{
  "head_dim": 64,
  "vocab_size": 16384,
  "norm_eps": 1e-05,
  "attn_scale": 0.125,
  "init_std_up": 0.0173,
  "lr_mult_o": 4.0,
  "warmup_steps": 200,
  "decay_fraction": 0.634,
  "decay_shape": "pow",
  "final_lr_fraction": 0.0,
  "batch_tokens": 131072,
  "max_steps": 5892,
  "dataset": "wikipedia_en"
}
Each number is 50 + 12 x the weight over its row's rms, rounded and kept within 0 to 99. Layers, rows and columns count from 0. The size before them is the row's rms in percent of the matrix's.

# layer 5 attention query, 1152x768, rms 0.0681, rows 0-18,64-81,128-145, columns 288-383
029:47 42 45 46 61 57 42 56 33 45 55 45 42 48 44 53 43 55 49 48 58 54 56 43 73 35 49 49 57 53 36 41 39 50 58 42 42 44 30 51 40 93 46 46 80 39 59 48 71 59 43 28 55 35 42 72 75 57 25 34 43 49 54 57 44 67 43 30 58 51 75 47 51 50 43 40 43 41 43 53 70 47 55 42 71 44 50 68 57 31 63 50 56 47 64 66
025:42 51 43 37 44 57 45 31 45 47 63 56 72 55 43 34 72 49 65 38 41 48 29 37 46 40 27 50 34 48 39 57 55 37 62 63 43 51 45 41 55 49 44 54 38 47 46 44 35 50 63 41 49 47 54 35 51 58 54 50 40 30 66 59 53 60 39 58 69 40 46 39 46 53 49 44 66 52 60 45 50 49 52 32 70 54 44 53 43 57 47 47 27 38 60 56
026:49 62 56 71 47 53 64 45 40 15 61 39 53 70 47 75 59 51 46 33 32 79 76 54 61 45 37 59 29 40 46 37 52 57 49 30 44 42 58 60 28 38 34 47 61 54 22 54 55 42 61 48 41 24 66 47 60 55 43 48 55 53 55 53 71 40 50 65 82 42 83 61 57 59 65 48 28 64 28 56 61 49 53 51 51 48 47 56 34 59 50 49 54 52 53 56
027:80 52 63 56 63 29 61 40 49 60 52 46 44 26 37 60 34 61 51 55 49 56 65 65 62 48 50 43 80 43 58 42 37 58 41 30 32 49 56 39 47 49 41 42 40 47 48 65 40 66 50 42 63 48 71 55 54 73 52 48 56 46 54 71 44 60 51 40 51 37 41 60 41 66 54 35 37 31 41 45 56 35 46 53 65 48 35 42 25 55 32 55 65 53 50 43
029:61 40 48 44 38 55 60 35 77 58 42 55 47 68 42 35 52 49 40 49 59 62 58 63 43 51 52 53 53 35 47 40 54 56 56 61 55 42 68 59 42 56 57 46 56 31 58 76 49 49 49 36 51 47 66 32 54 42 45 62 45 32 34 41 62 46 41 38 64 51 50 41 55 55 54 59 59 62 38 40 53 43 66 33 47 37 58 41 53 53 56 36 36 46 55 52
032:39 33 42 44 17 52 50 40 39 58 47 44 72 60 53 78 49 56 56 32 58 47 43 61 53 34 46 69 64 36 56 60 50 69 80 45 46 38 57 41 64 55 34 33 40 47 50 44 39 59 56 57 52 38 66 57 84 48 47 49 51 51 54 45 43 57 49 65 47 48 54 55 43 55 61 40 44 44 61 54 39 36 65 61 67 70 54 45 56 23 35 37 54 47 60 51
039:51 51 40 32 66 44 32 40 74 64 16 73 57 55 66 23 40 50 50 58 36 44 48 60 37 62 55 52 50 53 65 58 65 59 53 58 40 50 33 58 46 27 46 43 54 36 55 59 39 77 35 46 29 41 69 28 49 46 33 54 60 58 41 45 41 57 62 32 52 91 60 57 51 58 62 47 55 64 31 41 49 48 51 67 39 31 50 43 55 56 51 55 48 35 49 53
033:42 68 65 59 34 45 77 55 65 35 51 29 49 53 44 74 46 50 46 55 53 67 48 51 55 38 73 47 63 43 42 65 41 44 62 54 46 34 59 55 75 77 54 59 40 76 45 56 71 54 50 54 95 65 44 49 46 69 70 39 52 55 46 51 85 51 46 56 43 41 41 72 21 28 43 61 27 30 46 35 73 69 63 40 59 55 44 52 55 48 52 53 70 51 43 32
039:54 49 42 38 62 48 47 38 27 87 32 64 62 40 54 40 40 55 60 59 50 47 39 27 26 86 52 47 43 54 68 53 53 57 56 61 55 55 29 57 41 41 47 34 50 45 67 50 31 48 56 50 37 49 60 47 45 28 43 44 54 46 52 42 33 58 40 74 68 38 54 50 58 64 61 30 39 50 38 36 36 44 43 55 50 47 54 47 59 62 50 43 51 45 45 52
052:58 35 35 47 51 53 30 58 43 45 52 64 43 54 53 27 62 69 49 45 59 39 46 51 35 37 57 48 59 47 60 31 82 50 60 62 52 59 62 45 72 39 56 40 46 58 62 64 46 59 25 38 51 49 54 48 55 48 40 60 47 33 64 59 57 56 38 35 55 45 57 50 45 56 63 33 74 40 51 48 38 43 57 56 49 58 58 49 39 71 77 46 47 45 63 68
042:52 48 68 46 54 27 58 37 56 64 41 34 44 40 71 59 49 21 39 37 50 65 68 34 48 41 60 54 68 62 37 52 28 48 44 53 51 46 54 47 39 48 53 48 46 50 57 34 55 57 60 57 57 56 54 65 38 49 78 44 37 54 57 54 44 49 33 36 50 41 60 46 21 54 38 41 65 51 36 49 54 54 39 31 80 46 47 61 64 38 38 66 64 38 46 50
063:35 49 58 46 63 62 49 22 39 57 58 31 50 45 57 53 44 43 49 44 36 72 56 49 48 47 44 53 64 66 35 64 27 41 50 36 59 51 44 32 49 43 44 52 49 42 45 58 37 31 56 45 53 46 49 50 42 49 56 29 39 60 39 47 53 71 45 41 46 37 50 46 38 54 41 38 47 58 50 54 48 65 36 44 67 27 51 56 58 31 59 57 62 60 38 48
068:42 50 55 52 51 55 36 49 52 41 39 54 59 82 33 40 53 65 47 59 49 47 38 44 31 49 38 34 34 21 73 47 96 47 72 64 51 37 42 67 49 47 40 49 46 64 54 60 51 69 41 54 52 46 57 51 53 39 51 73 45 48 45 64 42 34 36 52 37 61 39 58 53 38 45 54 40 38 38 36 48 45 61 59 51 51 57 71 58 75 45 56 45 41 40 48
061:66 44 56 39 67 66 49 55 59 64 48 67 51 32 66 47 34 42 63 40 50 46 44 67 68 65 70 60 47 51 39 37 51 60 23 37 61 54 58 35 48 50 48 51 55 28 30 74 50 36 59 57 28 43 47 33 35 52 49 54 35 61 56 46 34 59 65 73 47 48 53 33 55 48 42 49 51 61 52 44 39 48 19 47 49 48 58 29 31 62 53 53 69 61 51 50
052:51 71 54 51 69 55 40 58 73 53 54 40 69 40 56 64 65 58 45 49 70 51 40 38 38 39 51 58 36 51 46 68 60 57 52 44 61 55 75 35 52 61 21 25 46 46 49 66 68 38 69 65 34 54 62 69 72 56 49 60 19 46 59 76 36 54 46 66 15 57 41 50 61 33 57 59 48 55 32 51 58 53 31 23 53 40 66 86 61 58 20 42 49 31 40 58
060:37 32 49 46 55 42 56 57 44 68 28 57 24 55 36 40 41 44 47 75 44 40 43 61 47 78 58 58 35 60 65 49 46 65 52 49 44 44 41 65 42 66 45 41 45 60 64 41 60 48 56 41 31 43 47 69 58 37 27 69 56 54 50 72 56 47 60 56 38 67 37 60 42 44 59 53 44 62 61 60 34 63 55 78 42 43 63 42 62 38 48 34 58 71 43 36
050:55 45 62 13 53 48 64 35 30 59 46 68 49 39 33 54 33 56 41 75 30 51 66 36 65 76 58 23 37 55 46 36 49 62 43 56 58 42 49 55 34 29 43 75 60 46 29 45 32 33 36 49 38 52 55 46 27 30 78 56 47 49 36 43 63 58 73 37 31 70 53 39 65 56 38 43 28 40 45 46 65 54 48 50 63 45 47 28 46 27 50 42 54 66 37 47
049:52 54 57 53 28 63 64 61 49 37 43 58 40 80 38 71 41 59 66 58 53 46 62 62 71 53 46 27 41 41 45 26 34 64 38 39 40 43 54 66 52 53 64 59 52 65 45 51 52 38 53 49 37 38 39 66 30 64 39 57 62 49 36 36 42 43 53 51 60 61 69 49 16 67 43 52 38 55 42 46 49 50 55 62 32 50 33 22 21 52 64 35 57 62 48 51
063:46 48 51 49 43 60 48 48 74 56 30 58 47 55 41 67 51 49 56 40 44 76 37 84 57 53 41 44 73 13 30 38 68 34 49 44 52 51 49 41 51 34 49 60 49 65 54 57 41 58 33 42 68 48 53 18 52 64 67 35 55 49 43 14 52 63 27 38 41 50 69 60 56 68 45 45 63 34 60 43 53 57 77 48 39 60 48 45 42 50 49 78 47 35 77 51
079:59 37 73 42 56 49 39 18 48 36 41 70 53 37 49 07 64 37 38 57 45 31 50 56 39 49 46 52 44 53 65 51 44 41 52 56 48 54 28 44 20 50 54 51 51 34 68 71 67 50 42 46 36 62 47 41 54 30 64 54 46 37 52 54 57 22 33 56 54 48 57 38 53 42 39 62 57 50 45 32 45 40 53 40 44 42 54 58 45 53 31 53 25 45 38 28
052:52 60 56 61 35 53 59 47 38 26 65 47 69 38 47 76 51 39 54 36 54 54 55 62 69 26 46 54 50 64 67 62 37 44 61 34 68 64 67 28 39 59 57 53 53 68 60 60 61 41 24 27 37 40 42 48 40 50 49 51 51 49 40 60 61 61 62 43 60 45 49 44 70 44 68 61 38 51 77 67 43 37 60 28 65 84 36 67 24 39 36 44 56 67 38 59
058:53 35 73 41 39 44 30 15 41 46 50 57 67 52 53 12 59 44 25 61 47 30 39 57 53 59 56 48 68 52 46 34 49 44 61 58 42 55 35 43 27 40 63 59 39 34 60 52 60 45 54 65 41 59 56 39 67 47 49 54 51 53 50 49 47 31 22 75 53 44 60 41 46 40 29 66 70 30 30 31 47 30 40 42 32 43 59 47 44 60 35 40 27 46 52 32
078:61 44 54 32 60 38 30 36 49 51 48 66 57 40 58 10 65 48 50 69 31 35 37 45 39 62 55 57 54 48 33 37 55 18 54 54 42 46 15 54 29 40 58 48 35 22 62 42 44 47 65 68 48 64 54 40 68 48 62 69 39 60 68 58 57 28 18 78 44 57 55 48 33 35 29 39 67 40 22 27 63 46 39 60 29 32 58 36 66 52 24 70 38 48 53 44
053:53 61 53 64 39 63 62 57 59 42 53 51 22 47 45 60 43 38 76 51 64 84 53 61 57 51 48 56 50 24 47 62 59 66 51 39 63 47 82 52 56 54 42 51 38 68 55 51 52 44 34 43 64 45 43 49 25 54 38 43 43 57 48 67 61 77 62 33 56 40 49 34 59 64 77 60 58 62 71 64 39 67 44 36 60 78 40 63 46 49 77 47 54 72 48 58
061:59 25 43 33 43 35 48 43 52 55 32 68 71 51 63 22 60 63 34 59 46 33 31 50 22 54 54 34 55 51 29 22 75 47 43 56 37 44 33 54 46 53 51 43 42 26 44 48 52 54 64 57 52 50 51 67 64 52 69 51 61 41 56 56 52 30 44 65 22 79 63 55 37 40 55 33 67 44 32 33 57 27 41 66 50 35 62 25 45 30 22 56 40 42 63 46
076:42 50 57 65 30 59 59 40 43 63 46 45 42 34 37 67 39 48 67 56 57 58 51 65 63 44 47 48 60 75 85 69 33 76 58 30 42 63 66 56 45 54 41 58 65 66 55 47 63 47 43 37 42 47 46 32 42 40 32 34 54 39 42 41 51 68 49 30 71 50 51 56 54 54 66 75 33 56 74 49 36 66 69 54 43 78 45 58 40 62 78 43 61 58 45 48
066:54 45 58 27 51 37 46 64 54 50 51 64 61 65 58 28 44 40 32 42 48 39 37 54 34 62 58 33 45 48 10 18 72 20 40 58 50 37 34 50 40 25 60 52 66 47 47 48 53 46 55 68 60 58 46 41 68 61 64 60 48 46 48 52 60 22 52 62 35 52 39 50 29 39 18 43 62 47 31 40 67 46 27 49 34 20 45 52 37 44 21 54 34 51 44 54
056:64 61 36 52 39 53 55 53 47 54 61 35 42 45 65 67 51 59 41 38 65 45 54 51 51 57 41 50 42 65 66 49 41 62 47 52 57 49 57 67 35 57 49 54 51 47 52 47 55 51 41 44 45 49 67 23 23 52 34 65 63 60 45 52 27 56 48 27 51 53 61 46 60 62 50 50 37 63 34 84 50 39 69 41 57 64 45 33 47 58 85 39 71 49 56 54
079:44 55 55 45 53 32 56 43 35 51 56 41 58 28 27 35 55 19 61 62 41 33 57 54 54 53 54 54 33 51 64 61 51 71 57 57 35 83 61 50 29 44 56 56 57 53 57 59 39 33 50 38 47 54 48 37 47 51 36 53 39 42 20 46 51 73 32 50 47 54 51 29 57 67 86 57 57 53 33 46 40 75 53 53 41 65 36 47 58 50 47 66 49 57 49 32
073:54 59 15 55 56 53 43 52 63 56 63 48 37 62 53 58 51 51 37 52 53 64 38 36 41 42 32 56 42 32 43 43 48 57 61 59 60 55 52 56 43 42 72 28 39 51 68 42 56 47 47 44 65 61 43 57 43 55 65 47 44 64 44 44 52 37 49 45 66 35 57 74 36 40 54 37 57 37 54 41 66 35 36 40 69 45 53 41 57 32 29 48 53 37 34 64
085:68 56 41 65 62 56 44 48 56 73 61 62 47 74 61 64 53 52 32 47 24 57 34 44 37 60 35 55 42 35 29 28 57 37 54 56 51 54 41 48 41 50 47 44 36 29 64 42 48 42 64 64 68 49 44 52 33 56 44 61 36 61 40 46 44 53 40 62 41 34 48 74 38 43 35 57 62 46 41 50 67 35 41 43 47 39 63 49 45 37 23 45 42 57 47 54
086:15 53 49 48 38 61 56 41 17 36 54 46 39 61 47 58 36 57 70 41 54 58 49 35 50 49 61 58 63 41 71 60 38 81 55 49 42 73 49 56 34 52 60 46 45 62 49 36 40 79 33 25 55 47 52 37 62 55 31 45 62 56 50 43 52 39 58 33 52 53 64 52 69 41 63 60 40 57 42 61 55 57 51 45 65 56 41 34 58 64 62 66 60 55 60 72
084:64 62 32 48 70 52 54 60 50 47 49 18 38 50 65 55 46 50 64 34 41 45 70 50 39 36 36 46 37 74 50 56 46 57 53 55 61 54 53 60 45 44 51 56 41 50 69 67 45 50 57 30 43 65 48 54 50 51 49 47 47 52 58 55 42 61 74 39 71 73 28 36 38 63 27 46 48 58 68 45 42 32 62 49 60 43 40 71 21 47 54 37 75 45 58 25
091:49 49 58 52 41 49 58 44 68 70 52 41 33 52 56 68 36 48 82 57 62 85 58 36 40 51 43 53 43 75 36 59 48 46 60 50 61 52 45 56 55 60 49 71 55 80 58 49 49 46 58 49 31 41 50 41 54 57 50 44 69 31 52 35 56 47 65 41 60 66 54 42 41 57 53 51 49 58 72 53 38 49 53 45 69 59 57 69 18 63 71 47 53 56 66 63
081:37 39 59 36 50 33 52 45 53 54 56 54 50 27 28 49 42 48 44 31 52 40 43 68 43 45 72 59 40 68 77 51 50 56 36 41 46 61 42 59 52 55 50 64 46 53 26 80 42 25 44 34 49 40 62 17 61 29 44 36 58 46 46 62 62 35 66 61 61 51 49 48 71 41 64 56 43 46 58 67 40 56 37 50 50 46 26 35 45 63 54 57 30 52 25 46
077:47 59 46 36 63 49 38 43 36 46 55 63 56 53 54 69 41 59 53 40 41 23 48 57 36 60 58 57 59 51 60 51 55 59 65 57 44 53 57 63 45 46 44 45 52 52 64 62 65 61 45 41 47 12 51 41 54 56 39 48 61 58 62 42 51 50 42 26 61 41 61 68 68 40 39 48 66 43 47 49 58 58 58 67 58 51 64 14 52 65 67 43 58 23 57 41
069:60 67 43 56 58 66 54 64 53 39 49 50 64 50 72 36 54 62 47 43 44 40 55 56 57 51 51 40 40 62 62 44 62 56 46 50 47 41 52 70 75 38 22 60 60 48 41 64 62 40 49 51 55 86 57 52 43 44 62 55 47 35 61 72 35 44 57 47 52 61 43 45 61 60 48 36 49 70 51 63 43 54 57 27 37 34 26 73 52 54 50 43 44 42 37 53
043:49 47 39 51 63 46 53 48 60 41 60 47 60 65 27 51 38 31 52 27 54 60 35 46 84 54 58 53 45 48 58 44 39 38 54 62 61 57 47 59 57 60 52 62 71 58 63 41 60 59 33 42 41 58 26 59 61 66 49 70 58 36 36 49 53 57 47 49 40 60 59 43 37 53 68 49 48 47 66 56 56 49 47 67 57 58 59 44 50 59 51 54 57 65 48 40
037:62 64 44 45 54 46 35 34 42 41 60 53 59 41 65 60 44 36 53 57 29 51 65 45 51 39 39 45 55 49 52 56 32 64 51 63 52 52 57 57 36 47 59 36 58 50 61 32 45 55 52 57 52 57 26 39 68 55 54 50 54 40 40 27 53 36 37 37 38 37 30 66 47 37 46 56 39 47 69 48 43 40 55 48 84 53 43 39 54 60 35 40 29 42 56 61
034:72 47 41 50 39 40 57 54 35 39 57 59 52 30 58 52 66 61 32 54 52 60 35 43 63 58 33 64 50 45 47 32 56 37 44 68 59 63 59 44 56 55 53 41 56 63 37 46 49 54 67 53 67 54 57 64 53 63 52 59 63 53 55 48 76 45 45 50 66 70 43 43 53 40 43 38 51 38 64 53 46 54 42 48 59 50 33 58 46 63 85 58 22 63 56 43
037:43 54 59 66 50 40 86 53 40 42 51 28 40 47 61 68 58 37 44 37 29 68 68 42 53 31 60 56 53 53 74 53 53 45 45 37 54 46 54 57 53 43 52 35 59 45 60 58 52 26 49 65 43 44 66 59 44 31 60 58 49 49 42 27 51 65 62 33 44 50 50 46 57 47 39 53 58 49 43 30 56 72 47 64 53 65 46 59 16 52 64 47 69 39 53 50
042:49 41 72 42 49 49 55 65 43 41 55 54 52 43 46 36 62 49 45 57 58 50 47 55 66 38 19 47 54 41 30 39 43 39 46 70 38 38 66 50 58 39 36 31 44 43 68 62 46 44 72 55 58 45 52 55 52 59 31 64 82 53 45 71 47 51 55 27 45 51 49 54 53 72 42 62 46 59 54 52 39 41 59 32 49 48 51 65 38 58 34 43 35 74 38 54
045:64 63 63 28 51 21 35 55 28 59 61 37 71 33 45 61 69 70 55 56 70 55 48 59 55 53 46 36 50 10 47 58 60 69 42 46 56 48 42 51 60 55 40 46 40 60 61 48 72 51 55 55 57 52 61 42 49 49 42 44 49 34 59 46 68 56 31 68 37 48 44 68 69 55 56 38 58 19 56 47 64 48 47 55 61 62 48 25 50 56 78 59 47 55 45 53
056:49 55 38 46 67 46 32 66 44 56 53 53 44 36 65 36 42 66 44 72 45 59 30 47 70 53 58 39 56 42 53 52 51 60 68 70 41 58 72 50 57 77 44 40 41 39 43 50 43 57 61 54 49 57 57 54 53 51 55 43 45 44 36 60 33 43 49 65 40 54 54 54 46 33 54 58 64 56 47 48 37 60 47 44 33 35 53 36 44 41 50 38 26 41 50 44
051:52 44 71 51 08 34 66 51 65 52 59 50 72 48 30 42 43 30 58 46 65 67 59 40 58 46 43 42 61 42 59 40 44 56 59 49 52 60 56 44 56 33 81 57 64 92 45 51 67 57 52 58 58 51 44 47 40 53 46 63 64 56 54 44 70 45 62 45 67 44 54 33 35 44 41 60 59 39 40 47 52 44 46 28 72 49 50 66 57 56 57 48 92 55 56 43
059:46 60 50 39 49 44 45 37 38 75 49 57 34 16 46 59 43 48 56 71 47 38 38 60 42 64 49 47 63 60 70 44 46 52 68 64 44 33 54 51 52 74 43 44 63 49 75 51 57 66 55 21 43 65 63 35 42 44 64 61 39 52 38 67 29 46 44 63 40 48 59 81 43 29 63 43 52 38 49 57 64 29 54 50 45 21 37 50 58 29 59 60 56 68 39 57
076:60 42 40 57 51 34 64 47 46 47 54 51 48 26 68 43 44 51 19 49 50 37 40 56 68 29 57 55 55 48 45 62 30 77 47 50 55 73 64 50 55 60 47 42 46 37 56 59 48 35 52 40 36 47 56 43 61 60 47 39 54 46 43 53 41 41 42 56 34 45 46 46 45 46 66 52 26 47 41 63 29 48 54 43 36 32 66 57 51 54 49 32 40 61 48 71
067:44 62 57 68 52 48 53 47 43 56 59 37 43 50 52 56 65 56 73 42 42 63 72 48 41 55 39 29 47 64 52 28 46 32 47 47 47 40 60 45 50 45 56 44 47 40 58 40 74 58 72 51 49 47 55 66 43 26 38 57 53 71 70 43 63 38 52 41 37 38 76 69 57 35 49 67 53 58 68 47 54 36 54 32 60 51 52 49 40 66 38 61 47 54 52 32
082:41 69 53 48 30 67 50 65 51 53 55 36 63 79 42 54 46 65 67 31 53 62 52 36 46 55 43 56 77 59 44 34 55 37 50 24 60 45 27 24 42 60 56 49 48 55 55 51 46 47 65 80 56 35 53 47 50 35 42 63 51 56 48 47 64 30 42 48 38 47 35 55 61 48 50 88 68 61 53 41 79 62 48 34 72 67 53 68 65 51 34 40 66 52 61 49
085:29 36 43 47 57 46 44 51 54 25 55 63 58 66 57 36 41 60 34 56 52 51 39 51 49 57 56 50 37 59 64 62 49 74 61 63 49 65 66 45 42 56 50 54 36 23 61 48 49 51 45 37 52 65 60 60 54 52 47 43 34 66 50 48 52 64 37 72 49 55 66 58 51 38 54 40 40 29 33 47 39 45 39 63 42 50 49 54 45 59 68 62 38 67 53 68
092:76 48 51 49 50 45 40 47 50 62 45 50 59 27 37 38 42 67 33 66 63 58 75 48 29 59 48 24 55 44 20 52 47 41 50 62 46 58 31 53 24 34 51 40 62 43 54 53 39 51 56 46 23 47 41 45 67 59 53 42 60 48 47 42 59 56 68 49 42 39 37 51 39 58 56 64 63 54 51 62 26 18 43 57 43 54 44 56 45 57 24 73 70 53 43 50
069:45 45 60 57 61 65 53 43 63 54 75 48 53 58 43 48 49 52 64 57 57 52 38 36 56 47 56 43 56 62 40 50 77 31 50 69 59 58 48 46 50 52 43 42 35 42 56 55 42 52 42 48 64 40 59 56 34 38 33 40 21 45 49 58 25 36 54 56 71 42 59 56 35 46 48 71 45 52 59 50 55 63 62 51 28 63 59 55 55 72 70 35 33 57 42 50
093:26 42 67 43 50 47 26 48 52 58 55 50 24 40 58 47 52 46 53 48 58 44 36 61 62 54 71 64 53 60 54 38 87 70 54 51 61 71 54 51 56 63 42 83 58 72 43 50 42 44 49 37 73 65 51 29 56 38 61 54 38 33 80 58 55 58 49 70 61 41 38 45 60 35 60 49 39 26 50 49 50 71 52 56 43 47 50 57 47 53 56 38 43 56 29 39
070:44 63 49 65 69 42 44 55 56 46 30 40 46 50 46 49 59 62 46 49 61 45 80 48 55 35 43 57 50 51 37 53 52 46 21 59 50 56 56 52 28 38 43 66 47 60 37 52 55 41 48 37 28 58 49 41 83 41 48 57 63 40 53 39 56 41 43 78 48 38 52 93 39 57 46 59 66 49 59 37 61 67 41 49 53 42 34 56 48 60 35 51 35 57 47 55
069:42 53 49 40 45 56 63 47 47 43 48 52 60 31 67 62 37 47 52 63 45 21 50 62 40 62 49 51 75 71 71 49 22 60 68 49 27 53 45 48 44 49 39 77 32 66 58 43 54 50 70 51 56 47 73 55 51 59 73 35 69 42 33 42 38 62 49 54 60 50 33 46 27 57 80 50 41 57 59 44 52 19 61 38 43 36 61 47 31 31 51 70 47 53 49 45
# layer 5 attention key, 384x768, rms 0.0837, rows 0-17, columns 288-383
058:58 37 27 51 72 65 45 73 83 68 46 33 45 52 58 32 58 57 49 55 52 30 27 42 37 63 64 58 53 23 39 48 57 56 28 28 59 40 72 68 55 59 47 54 44 39 46 43 54 56 56 43 71 39 46 42 42 58 29 37 33 48 54 61 35 55 64 59 29 62 58 62 52 52 61 65 79 60 51 43 66 31 52 40 37 42 67 56 61 41 55 57 54 43 48 53
038:58 43 53 44 60 56 43 80 74 69 38 51 46 53 63 34 69 65 68 30 64 35 41 48 54 47 51 39 43 19 56 42 48 42 56 48 54 47 60 49 58 55 57 55 56 56 62 36 57 62 59 46 60 49 64 41 65 26 45 40 61 27 59 45 44 61 48 62 51 41 56 59 62 68 69 56 49 70 45 42 53 57 54 79 39 43 94 46 64 42 61 41 32 45 32 38
060:54 45 22 45 70 59 50 65 82 61 35 41 34 53 64 19 49 56 58 43 53 47 50 42 39 60 63 59 47 34 38 42 57 48 31 49 77 25 73 58 63 49 43 56 53 49 44 49 46 49 50 35 75 37 56 33 48 48 39 44 25 46 46 56 39 46 55 47 39 47 60 59 41 66 59 63 65 71 56 46 59 51 52 65 45 47 77 41 62 42 50 41 46 40 46 46
068:48 46 19 54 72 59 57 69 88 53 50 35 44 57 48 30 60 62 52 51 48 36 47 34 27 61 49 58 41 22 38 36 60 54 48 40 62 22 84 60 62 40 42 57 57 55 49 37 53 57 63 53 67 47 48 31 47 46 42 38 43 44 58 47 54 41 43 45 26 48 58 68 44 59 52 51 64 68 48 39 54 39 58 63 56 47 68 51 62 38 61 48 46 53 51 43
056:43 52 75 37 31 45 55 50 28 42 49 74 55 61 30 63 52 57 43 54 46 57 48 59 75 35 49 42 56 78 66 55 47 59 56 55 40 63 27 43 45 51 61 57 41 41 61 62 60 36 34 62 50 50 61 53 44 41 54 46 46 70 32 52 44 38 42 51 43 49 42 37 64 36 58 38 27 34 55 61 49 58 36 50 56 41 35 38 34 64 31 53 55 46 45 54
058:57 45 39 48 71 70 54 66 89 44 48 36 44 53 54 32 59 47 58 60 66 36 47 54 53 53 50 48 44 33 36 63 58 40 35 45 59 25 75 48 60 46 52 59 63 40 42 48 46 51 47 46 74 48 46 34 51 49 55 41 43 41 64 58 48 65 53 56 30 67 55 51 49 54 59 69 77 62 56 52 39 41 67 44 37 41 70 56 73 31 46 38 39 43 48 44
060:50 59 59 39 39 38 44 52 19 25 67 44 36 44 55 48 33 38 26 37 60 66 57 50 56 26 55 35 60 74 49 61 47 63 52 49 46 59 50 42 38 51 45 24 56 43 56 64 49 45 32 45 38 62 52 65 63 66 62 73 67 81 39 62 51 33 61 59 37 35 49 45 54 52 36 51 41 38 59 49 45 59 66 34 74 55 49 63 47 57 42 49 68 45 53 55
060:43 55 45 63 51 54 69 60 84 60 49 56 59 59 43 54 55 60 70 55 69 52 47 32 43 32 43 68 63 46 58 33 67 38 36 44 63 37 50 39 52 56 52 61 41 52 42 28 48 40 70 51 73 38 64 46 54 35 37 38 34 34 53 51 47 53 41 33 52 55 63 43 60 63 59 49 61 52 48 61 66 41 44 63 44 56 75 49 91 42 42 62 51 51 44 48
058:50 48 54 48 58 62 34 45 54 45 50 45 50 53 69 56 55 35 38 40 49 55 54 77 65 60 62 40 25 46 50 65 47 54 59 46 46 54 58 56 43 49 57 27 56 56 57 63 68 69 51 37 22 76 68 57 56 46 52 50 68 67 60 42 83 69 78 65 49 85 41 49 61 48 36 52 34 60 58 43 42 58 50 58 50 51 57 40 44 44 44 61 39 57 42 55
074:42 53 35 36 61 71 43 69 56 40 60 52 43 41 62 39 61 55 30 39 51 44 46 68 43 68 62 33 22 40 62 61 55 62 37 43 47 40 62 51 60 47 45 49 66 35 41 51 73 75 39 41 59 68 74 43 42 42 51 56 52 53 39 53 46 34 69 47 39 69 43 67 57 54 41 53 35 56 61 41 30 69 54 57 54 65 62 36 41 53 51 39 48 46 60 62
063:60 44 58 66 39 35 69 48 53 56 49 44 50 38 39 59 46 48 65 51 44 60 70 31 46 57 29 68 80 60 62 36 52 37 69 56 66 48 53 30 44 44 46 50 33 57 60 41 21 31 52 60 48 24 52 26 45 58 39 29 39 32 36 51 37 37 25 43 61 41 55 29 55 55 58 27 61 55 47 58 78 53 59 55 51 55 44 60 40 56 62 44 47 54 58 53
085:59 39 43 65 35 28 53 43 62 65 41 60 59 56 46 47 53 36 79 49 53 47 51 44 47 60 42 75 68 49 36 40 50 53 50 63 47 54 59 31 41 36 64 59 44 67 56 41 27 32 65 61 50 41 34 45 46 66 51 52 44 36 62 57 40 70 35 53 58 43 69 38 62 45 77 38 67 60 54 54 73 31 65 43 36 74 48 49 67 45 46 50 59 44 59 42
084:48 26 57 56 20 43 72 34 46 48 34 58 52 38 64 53 38 51 65 58 37 53 38 56 51 29 61 44 59 67 39 46 50 41 69 52 56 60 19 25 47 80 61 46 41 66 60 44 36 52 41 50 26 62 63 44 57 63 61 28 45 49 33 48 42 42 44 41 54 60 52 57 74 56 38 35 54 55 67 51 38 51 43 33 56 56 51 54 62 47 48 68 53 46 59 47
087:52 57 55 30 82 58 39 53 49 41 68 46 42 71 53 40 52 57 30 40 47 42 54 58 48 38 35 48 44 55 57 62 44 35 61 55 57 46 56 77 56 16 57 55 54 28 48 56 53 48 51 54 56 39 54 55 34 50 61 85 68 41 65 40 60 52 62 64 55 52 45 62 27 23 39 46 33 46 52 52 53 43 40 52 52 55 53 47 32 34 45 37 44 59 45 41
079:54 59 56 39 41 51 28 31 30 56 48 75 65 55 69 54 60 54 42 59 56 45 50 54 55 37 47 41 45 42 58 47 61 49 55 35 43 57 41 43 51 66 68 61 57 63 33 65 54 47 47 61 48 52 50 56 59 51 52 76 54 60 51 73 48 52 78 43 55 60 41 34 61 50 60 57 21 42 62 44 58 48 44 30 52 30 34 49 44 56 58 65 34 46 50 54
080:60 54 43 42 52 40 43 48 38 52 50 59 54 31 64 60 53 43 49 57 47 79 50 42 44 35 64 39 73 64 32 42 35 47 43 43 32 57 37 37 36 77 51 48 50 43 59 44 49 57 77 50 33 61 63 35 59 44 54 49 40 60 51 54 29 41 35 70 28 57 31 57 58 64 42 68 39 69 58 52 55 62 27 32 50 31 54 58 51 45 40 87 49 39 75 46
082:67 33 55 38 67 58 72 61 68 68 46 45 57 48 47 74 27 50 40 53 42 52 49 64 45 48 51 56 70 60 68 54 36 31 47 54 33 55 49 68 50 34 63 45 42 36 53 51 59 45 54 50 61 44 60 51 38 37 39 62 55 30 59 43 64 50 33 55 48 67 51 46 49 48 48 54 67 41 63 59 67 26 47 33 63 55 41 59 51 30 49 43 46 58 45 30
073:40 53 32 24 81 64 31 62 41 70 60 26 46 48 44 34 56 41 65 56 47 44 45 52 41 42 50 43 41 65 42 47 52 36 49 55 50 45 48 44 65 38 44 60 60 36 57 43 42 58 46 70 41 42 49 40 61 33 64 41 66 33 51 36 45 64 51 68 32 56 41 81 55 52 50 65 41 45 41 60 46 57 34 40 42 50 68 40 41 40 52 47 50 48 50 49